config.toml
num_hidden_layers = 9
hidden_size = 256
num_attention_heads = 2
num_key_value_heads = 1
head_dim = 128
intermediate_size = 1280
vocab_size = 4096
hidden_act = "swiglu"
norm = "rmsnorm"
norm_place = "pre"
norm_eps = 1e-05
positions = "rope"
rope_theta = 2020.0
rope_fraction = 1.0
qk_norm = true
attn_scale = 0.0884
bias = "qkv"
tie_word_embeddings = true
parallel_block = false
init = "uniform"
init_std_qkv = 0.05
init_std_o = 0.0
init_std_up = 0.05
init_std_down = 0.0
optimizer = "adamw"
learning_rate = 0.00181
lr_mult_o = 0.697
beta1 = 0.9
beta2 = 0.99
lr_head = 0.00545
max_grad_norm = 2.0
warmup_steps = 516
schedule = "wsd"
decay_fraction = 0.858
decay_shape = "linear"
final_lr_fraction = 0.1
batch_tokens = 65536
max_seq_len = 256
doc_mask = false
train_tokens = 531500000
max_steps = 8111
dataset = "wikipedia_en"
Each number is 128 + 24 x the weight over its row's rms, rounded and kept within 0 to 255. Layers, rows and columns count from 0. Numbers have three digits each. The size before them is the row's rms in percent of the matrix's.

# up: layer 4 MLP up, 1280x256, rms 0.0931, rows 15-45, columns 192-255
# down: layer 4 MLP down (transposed), 1280x256, rms 0.0828, rows 15-45, columns 192-255
# gate: layer 4 MLP gate, 1280x256, rms 0.0997, rows 16-46, columns 192-255
up15 098:135124161143165122092122125112118194095099144169177153118103093099173112114159097139134136132166128139127119141154130153141125129171143171152126172147119120103082076145123148159137095147139121
down15 098:085096146130121158141119151149146117135101188129129147122069173123131141123122117157156134155103147165133112143127104124111143075150114115122166113096135129116124101145156090146179122139106100
gate16 096:116166120153115126107119100132135117133087134128116149135131119113143140150135105128122093132133135121070134113133142129154098149096099103159182116135089132155108121164126124103132124146165155
up16 103:134128134099139128187148091150134097101109126136150154132149128116126168129130135102170120100137135136122156153144155098122164153155120156081109139122103152056130117101143112098143135096106126
down16 105:122126167142142129126114136110125173120138081075163162154131183140093156143093120131179119128126103085106108126142137137088105160141124131120107135133103125101132165152184127197125168152103180
gate17 084:121151132139133159106123121138151119115168155125113100169100159166150076141160117125128104161120122115085129133188151146121132125144152105132150117133110155129132149115129128079137156144141190
up17 093:131098113113086052126150154106115107063156154126089074134142135172093134138139087139103127109117112163106155168141148096132138120130155144067141078123099117133128142126138110121100127162141146
down17 094:115101103144101106079115123099110120121112092128128125106120114123167115109147117128132086109116079168072132150141098123129136131107136127089129128128127107134137139141127111114072136144125159
gate18 098:121102111150174144133112113149107110138134101192131077169145167109157107161111135114137100144168099077172143153097114154139094132106162086146149130125146122104155106142081122154118130131157136
up18 100:141122136108137111122112099106079115138110131101109124135104147132142121122122099125092078160109085160123115116133123118190151088074083138130147127116137179169162106114115173156129140120112084
down18 099:154145155088101134132127107103160118132122148124123128068075083154102117123136113107151123143139159139070151132112131156149134114108134085077120097155102157109135148151140121116160142106148101
gate19 110:157159164116152165151147133101146145115121125105126120175152106137142151129115173120080121123097128144126143150106129151177129131111111141112147082117096122099065119118122144121116134127153134
up19 100:173174102119115155118165123129115147110098107111143129142165137169085075151115115104111139091122171140089104129128156120122147128096139092145101128168168147156173130104120127116135159150110136
down19 102:109131144129110133196126117156148126154116102147131136157092141170141118094114164142139131102131141145099130122157147098168129113100147150138156133108106137163113153070119112140097145098183103
gate20 105:099117107071114144145117105118147118111126127121129115085145141193082123124151151121086150116131161105104095102147111116130083135156165132159093126143138131140114156125091149108128106128107127
up20 104:119182139150134115112108090111157128116155116108136167105130101124104135147098107132121060113105131124142126159074131121099104198127133155164151151117119094096114148081135159109127187156146141
down20 105:120192175114122170154131108111142134113117106134106115119167105122093139160133108120112131111130113156084127104089156140141104127135137108131114161137132126085130082099156122150140115102135158
gate21 106:185128102139147117113121123076147125082099113156140118187099129116106169121148122107095162140122145093118117105116128134110117117141132108100131100143095155134127122112081120146157100119136174
up21 100:128109091130129180128094094117118148143141127131135179144136109164099163115133151149102110083126118073141125102135119143162127157078136116105151148166128122155141147119130112102144106095143158
down21 100:086139103120140132165151080152142207150129085099109088118154117155119139128131120117126135118132112130123092106118084153134163130102135105155123124116136110149137113147104114080136152130120110
gate22 103:128155114122137144130093167120123129139153111143111130113110188182095150142164141138113110158178114123097136143117102130120143112154173112108080138094130133094097100153092075127174181143141149
up22 099:172129127163137146070112129158094113115175148130112117118131143154172147157102087147075121131118163061070133142133160162147113142109090135132146121147201134131173107116139145110121136110163109
down22 099:132142158129144125157125102109146102141138137144132137140135069124163113115196150125144157112090108124108120099137131106104139111185156109135127090131092130136113083079148127145121114154154090
gate23 103:139142133155095113175114126102125147120146164124114110128136076156142127131098121122177146124119122150114140149132136159111162087163148117103157100082140162149134127102082096053160129165138133
up23 104:120124163138118112108106119142095142140145129141101153144121135132133120117096133121142154137102091163114112113113091115164141127119108137095154135153129139121127121104126156181155140115096154
down23 105:108131131125115100097114081149075156103136071180108110130079171154143157059104128137129167146085108130131122151121163109129062144170173101135113134120120129159145109118136154128111103135158115
gate24 102:130146141109120183091107105118120135087135125065117117131127075096136111152148116105101140110123142106102114185106113070140113100149143104096131121128133178095087118133125124149135116105101115
up24 098:125136134155110155122114136095123132127163166123119110101088095081137139113108123094098116126138154153106097146126134125126143104152107143154112148135163104107155075128162131148135105105117106
down24 098:164137151102136135161117117132126122150119136124155131092087196131133104157079137124130118163131155145145146106060101148103162142087120128132145136114153151142128103148091111091160086128141095
gate25 103:098122138119141101141131129147138133136116088146121094109123172172095115141115127109146118175147120147154175126145159114139059180136114165126162114127157143122105124125076163118124126145154099
up25 098:105158128096136112129110114086120132144120149096141150146156129117092140112115110097151102134100109174126137126159160107086139155065105153104183106122129130164102174128122119088128151144113098
down25 098:076103121087111153123163103087170118135121155123127127154118109116184088152109118131173131088103104111103129110094140132140131122110165105118134165142174117169098132123140108135113121138120130
gate26 104:120166168146107128148120116104147113107121106101112080166134135119111135147120111113157136115119170099068204108130127103160126126131102082113129166089170143132067150171164131120195096130091139
up26 103:111172112158123150164098118121072090144099158108136156115127135132120160110150114106142124150115133072109146125071151115132102145168102174101104132116127148116132111130147152177131114112128134
down26 099:112118114133059120065170118141123119196123143124104153147131060144113137080118123134147089141123095131159129084135149107098165131095159132124120123194136098142118122083134106122150105111161115
gate27 092:159102123170146140114086136105143144136124091126152135113175120137162149169146121105095120126120095101089152127117150130106081143122153151144116150106128105140076113142103142116109111134142131
up27 095:154122157128128115094173143178120120109150139128114142107116110095139147075129110146109109118116128141102123108185135118112138154128137147126135111143183143136064108163118165162152140167098169
down27 097:121157090132134104084175136155119117142135124095107151146149139133113116155145092118103106096155132110101099123128128106119122128117130113112127106116158127107119084144096123150120131131148143
gate28 089:150121076070154131133155116158089135137114097128134116097086120135184122143156173138161146118108118130125146112144139153174141112111126112164182137119137132118160140172147115094129120106124098
up28 098:137126127100103148091091099093097115119178132091147181107175170137129126205074107132102139129098133122115113111125125138133136147169152119147150121159107091110137146098091092143107102148097143
down28 098:163145129121128109101141099133129138168140110145125135115151147092098113155124105140133102158170132093159105182118157133116143105158162096126108128208061084165135143108093126164118125147127157
gate29 104:127142066076117135125135150144131089099114116098139112151149078108119133131120133099108133081151122127096153130101108117143139112092153095130122153099086142140104171162111126105156124147131102
up29 103:132121150135129111128093089134127151120102141112147143135176166127160119091130112140140131138101158095093181141113136098155121120136130122152127104107117152120114101151146089153114171122160142
down29 105:131148172095135135122163169115109131082116148134154109121075170139120164125145130144138163129131133098102163130105090100143151157139110148104142127116114145126126171114131120103116123133149114
gate30 100:103099107155156141138126100128135110114116130141134107116114110113174166147115101136150103134127153147102103123091093169109139152099129105173167140169125144141146120157129122095115113169119137
up30 097:109116155131142115133096083149147103135123130122123148155150123144130125133067123158126157143141139142088093142156172166140109137121088092134121135141132137140136164119140120165160127157143093
down30 099:153127114089194116122134084101129093140169091142098135123075143140105124168146127165080147122106137141124104123112133150117163127159116129130098134103125108083166123182129157096130144155108138
gate31 103:140142111123158098128138110129143137076096133143192156072114086119139123105130145139130105140093143136102149108085139160110093116137109104100114099071134153086117135189094125111160126138098108
up31 100:097084151143121135156159166126150130112088129146105145095104120098165109107077130149130076147110165146139076131102081129129125119118143143118124106079129141082169070122126124131151116107105158
down31 099:098108148121079139158129155148130131091123114147147135171172114137118079115094143120106153112150139080085081146119093131108138152131078131150128140111119140158143079089146112143133143108130163
gate32 098:105146109140125175136129115143089131145139139136129110120086163161086176113149090127140095159111135142144138100090130118157105147168109138115137113121133163157097161171129147119146150161139120
up32 099:115125078105107139123098148113178128128142104159149114113105148139165135139132126102116160116096138157132113184107107104158126103147166142117156165121120096105126115108115129161129138117126121
down32 097:124148166114151111157167096146131118122148189121102117147162133085143120113106150138122111140086159149111155129132128131148183124144130109114153136132112147113134151127137119097140136143122143
gate33 099:135138125053158156102107120169135147106156094094113155146114124160096151143122153122116130141145094114133099140101111095117120157138124093148118126128118115132132107135136158158138171120116099
up33 096:163138160133160110155151163113127161138130113148162090145185103127133176133161115088106124103109149124106176148125125138134129138083139161116114105126110138152145093112112176142115123123141111
down33 099:120141111149146116146114088166105100108114106121112092141079121131102167111132121150139199126138108150137120117076084104190109138116112082125125192097109111116109132114099100148138141135117111
gate34 108:140166119140154135137162120130127149106102142097091123144142117151133118138117141128120122122142128124102091141125163112155086148156121109167105148064125159125115124153078135139108145137125109
up34 105:100151101115135143151124120135138112115093104161142124129113167099118125140135135141134142155109137150142151119130109149115097145123088126074129126132110137174116127116114099114093133129160154
down34 106:147114133144107108132094116161138155155104126143125096104115129047099138070142137096146122108144160156164153131147121136152106101163159127111146123177115144147099121126116128104138135136085115
gate35 098:150155131150124155133093136099113128129088124142112123127113170069170144161101109109128117128138135112099103115090115143154090164153151161110124093139110143108093126179132109172138176119148145
up35 102:114147160108096141126113133110143147099145117135146106120096139077104151144100130076113150122086075123146074115117100073130110161153130181117137128126117110153095119068123094083107141132123098
down35 102:154152143148108096104126115159105153127111138135116065125120180108117120133110134122124126149140134144135156106094106126113138165100149173151121159149159111132111103124090149099159113108183150
gate36 103:140156128141140097092141117102119143123108116117128120116134112099119109138119126155122138148096103135107138136124149108112131164133135101139130169140094135122086122152135130156111157116166152
up36 101:118129132093098141172094115095128094130076087135133152096123122113132097179135165114117101078122178152142103165150113113134141139146130140134147093108143135140103146103147124144114129123119100
down36 101:154122122139158110141111132110094115120167134155108109125098118119136096156173113145171121131128103100147124095140158163133115134124174090134121125149135097080077146157108165099125094151142136
gate37 110:126171109144169157155130145120122125132113138178102102115126067161133167164101105148133148126131121168117137111159146159106090123115114125151151146131146144147127122141127082119123136167109149
up37 104:156142110125142123147104142116083176102100163162107133108121131118121118130198145189083125141169095108136146078110138099137146179138164123144132121148149143143131166115130193161140154109084140
down37 107:103146157105095141149137126099156121122072130109133111116114128129116108142157107126131174144131165118175157124088127117145119127107119113138128153106136117173156152158102143150138128112113142
gate38 105:143142097138150143179166141121124118119127137123151097130105110136123140160139097147112128130100173133153162180120147109115113117129150147105134121067126123124122132127109140117121103141119106
up38 102:090139144155094185135134120148155172108156114140116137146164146097133160138149120100125116159121113163110101134130089168114132139161102167127123071139116121139114124134083141145139134142138092
down38 104:139165145170196163151155153123082128108131085113119114154125127121129162122136127092166135179094146140093106167125123139119136129102139148130149062113118152109103127104120088170132097133103147
gate39 095:127129120136143126126167133126111152131124106125133127143125121101142170120164131132133154128113145099149120112113076115122136137114118135136056121121100137133156093140139145124157153114109128
up39 097:131148108150163123105134114086150101139112160175129070090143146117103136162091126153144049107157127116174116130163122178137128149089136156097145126158111131129150105118137094090139154126142119
down39 098:142166143158145107113173119107136111086110116078150169110103140161090135162099102202157147112148115151105147124110102106108159175123115103122160142132158117134105111099129113178134105091112137
gate40 102:134087114146165132148147149132156095132172141109113107078141126085124153129129150119101147107172112146132138146126095101158069158173156096169144120145150145131091140089115132126150123153135184
up40 096:135113141141150142122106141154151128118119132113131158139083068151118163079136162112099141113158138147149085191151121084131115150138113191129177119106163104112092094111174142160150143169109140
down40 095:131115113103099123100118136131081140134170102143124162114108144145175123126144169122165127144115109094115109146181130122102132149160137165181089129127138112129107154124108091148100180147153110
gate41 108:095155101151129135131129134124139118182072108121099152084122144106136135193111143139109116089180164145134116124088128146120107108129129105134146114163128144132162120152146074131142130126101125
up41 110:138160105133138164130117114142083137139146082132119088130158150112152140136158083138152105150151148112112101116153107089168165103075127157137114127143167103074104144106147142147108144147140170
down41 108:136164121150128166131108135154124122112153122113119138130158115110106113142146147111110151185116152147105114156165153108146151109135145119118119119149143143124104082056175124142099140124111134
gate42 088:185132155149127115095142127166158124168147120098159081137105124099134126141135106123116144114110131098166151121084147148128118104093123126109148148081135150124150155142142141147118133142095111
up42 086:127097137150107096143101138128167097149115136084128101126136154126116130112146123162104102094135130148156107125091187169144140101114099159103161120135113136128127157100188099133112101105137130
down42 088:132108096134145095142065156114117080138143131121143093154163169115112136119116118100143137124131145138150083131133144112106124081094106136135134141124120147133103105133151086099117134108132133
gate43 097:116181145113115129165102124127151111131115129127139150107126118120081127165162150132083194145119119069149066171120116147103134126127136130132141115139170126157127128125094150104138111124100128
up43 095:127104126132171161132100130126110137089136135142151140125157146139140143126160083131098130131114160095099148153122140114168141059114142093157122143163090141155112124120136176141144131110144090
down43 096:131109101177094121087130119117119162125113127094154139092176128155134128112111134146130099116114131114122175144164144160139140153122121144112123094139110127129194091172131146141176122157128155
gate44 104:121137164089140139113119121141152103110131115103072141129129147152113170113117157138141091177155109139097107109123122109156134131122116079093117120140142170096103115126140173122159094171117112
up44 104:151144118147107069175173121100169075127151101122137115133112118124126126131141178157126146141125135157099139138140139141146118121089099165066147108121129126132143148168123075162173175105100101
down44 100:104071173114064123162068114123124110108100124128165147132106108162143154141140122143122130124181141143141149125152113104131131113132136109126123140144127139147125113137069163122112129128156126
gate45 109:129133117125145093132134160128137146149142122141101128130147110137127117156098113130108091136159167119139127137113116149117139143113115134165179111112150078141066142165090141131135121155154169
up45 100:163115120108121082131073142136121135083097121171144086081101093170141139107127101097096137146108133128128126152135111127120148140128144151082130104099175126130113104112116079162104155163119128
down45 103:066144124083050162136152134158126110091114134139177159130110106129120119115157092155165178181127102117125114092150152142103141134100126110073140170134132121125104110095115125146162155148113128
gate46 094:128122125120156105149103170096151113111164122122136117084137129121170115147128138145129108127132114095086104099126140131151166136123137107130134116169115118091082098097161096131130182172130133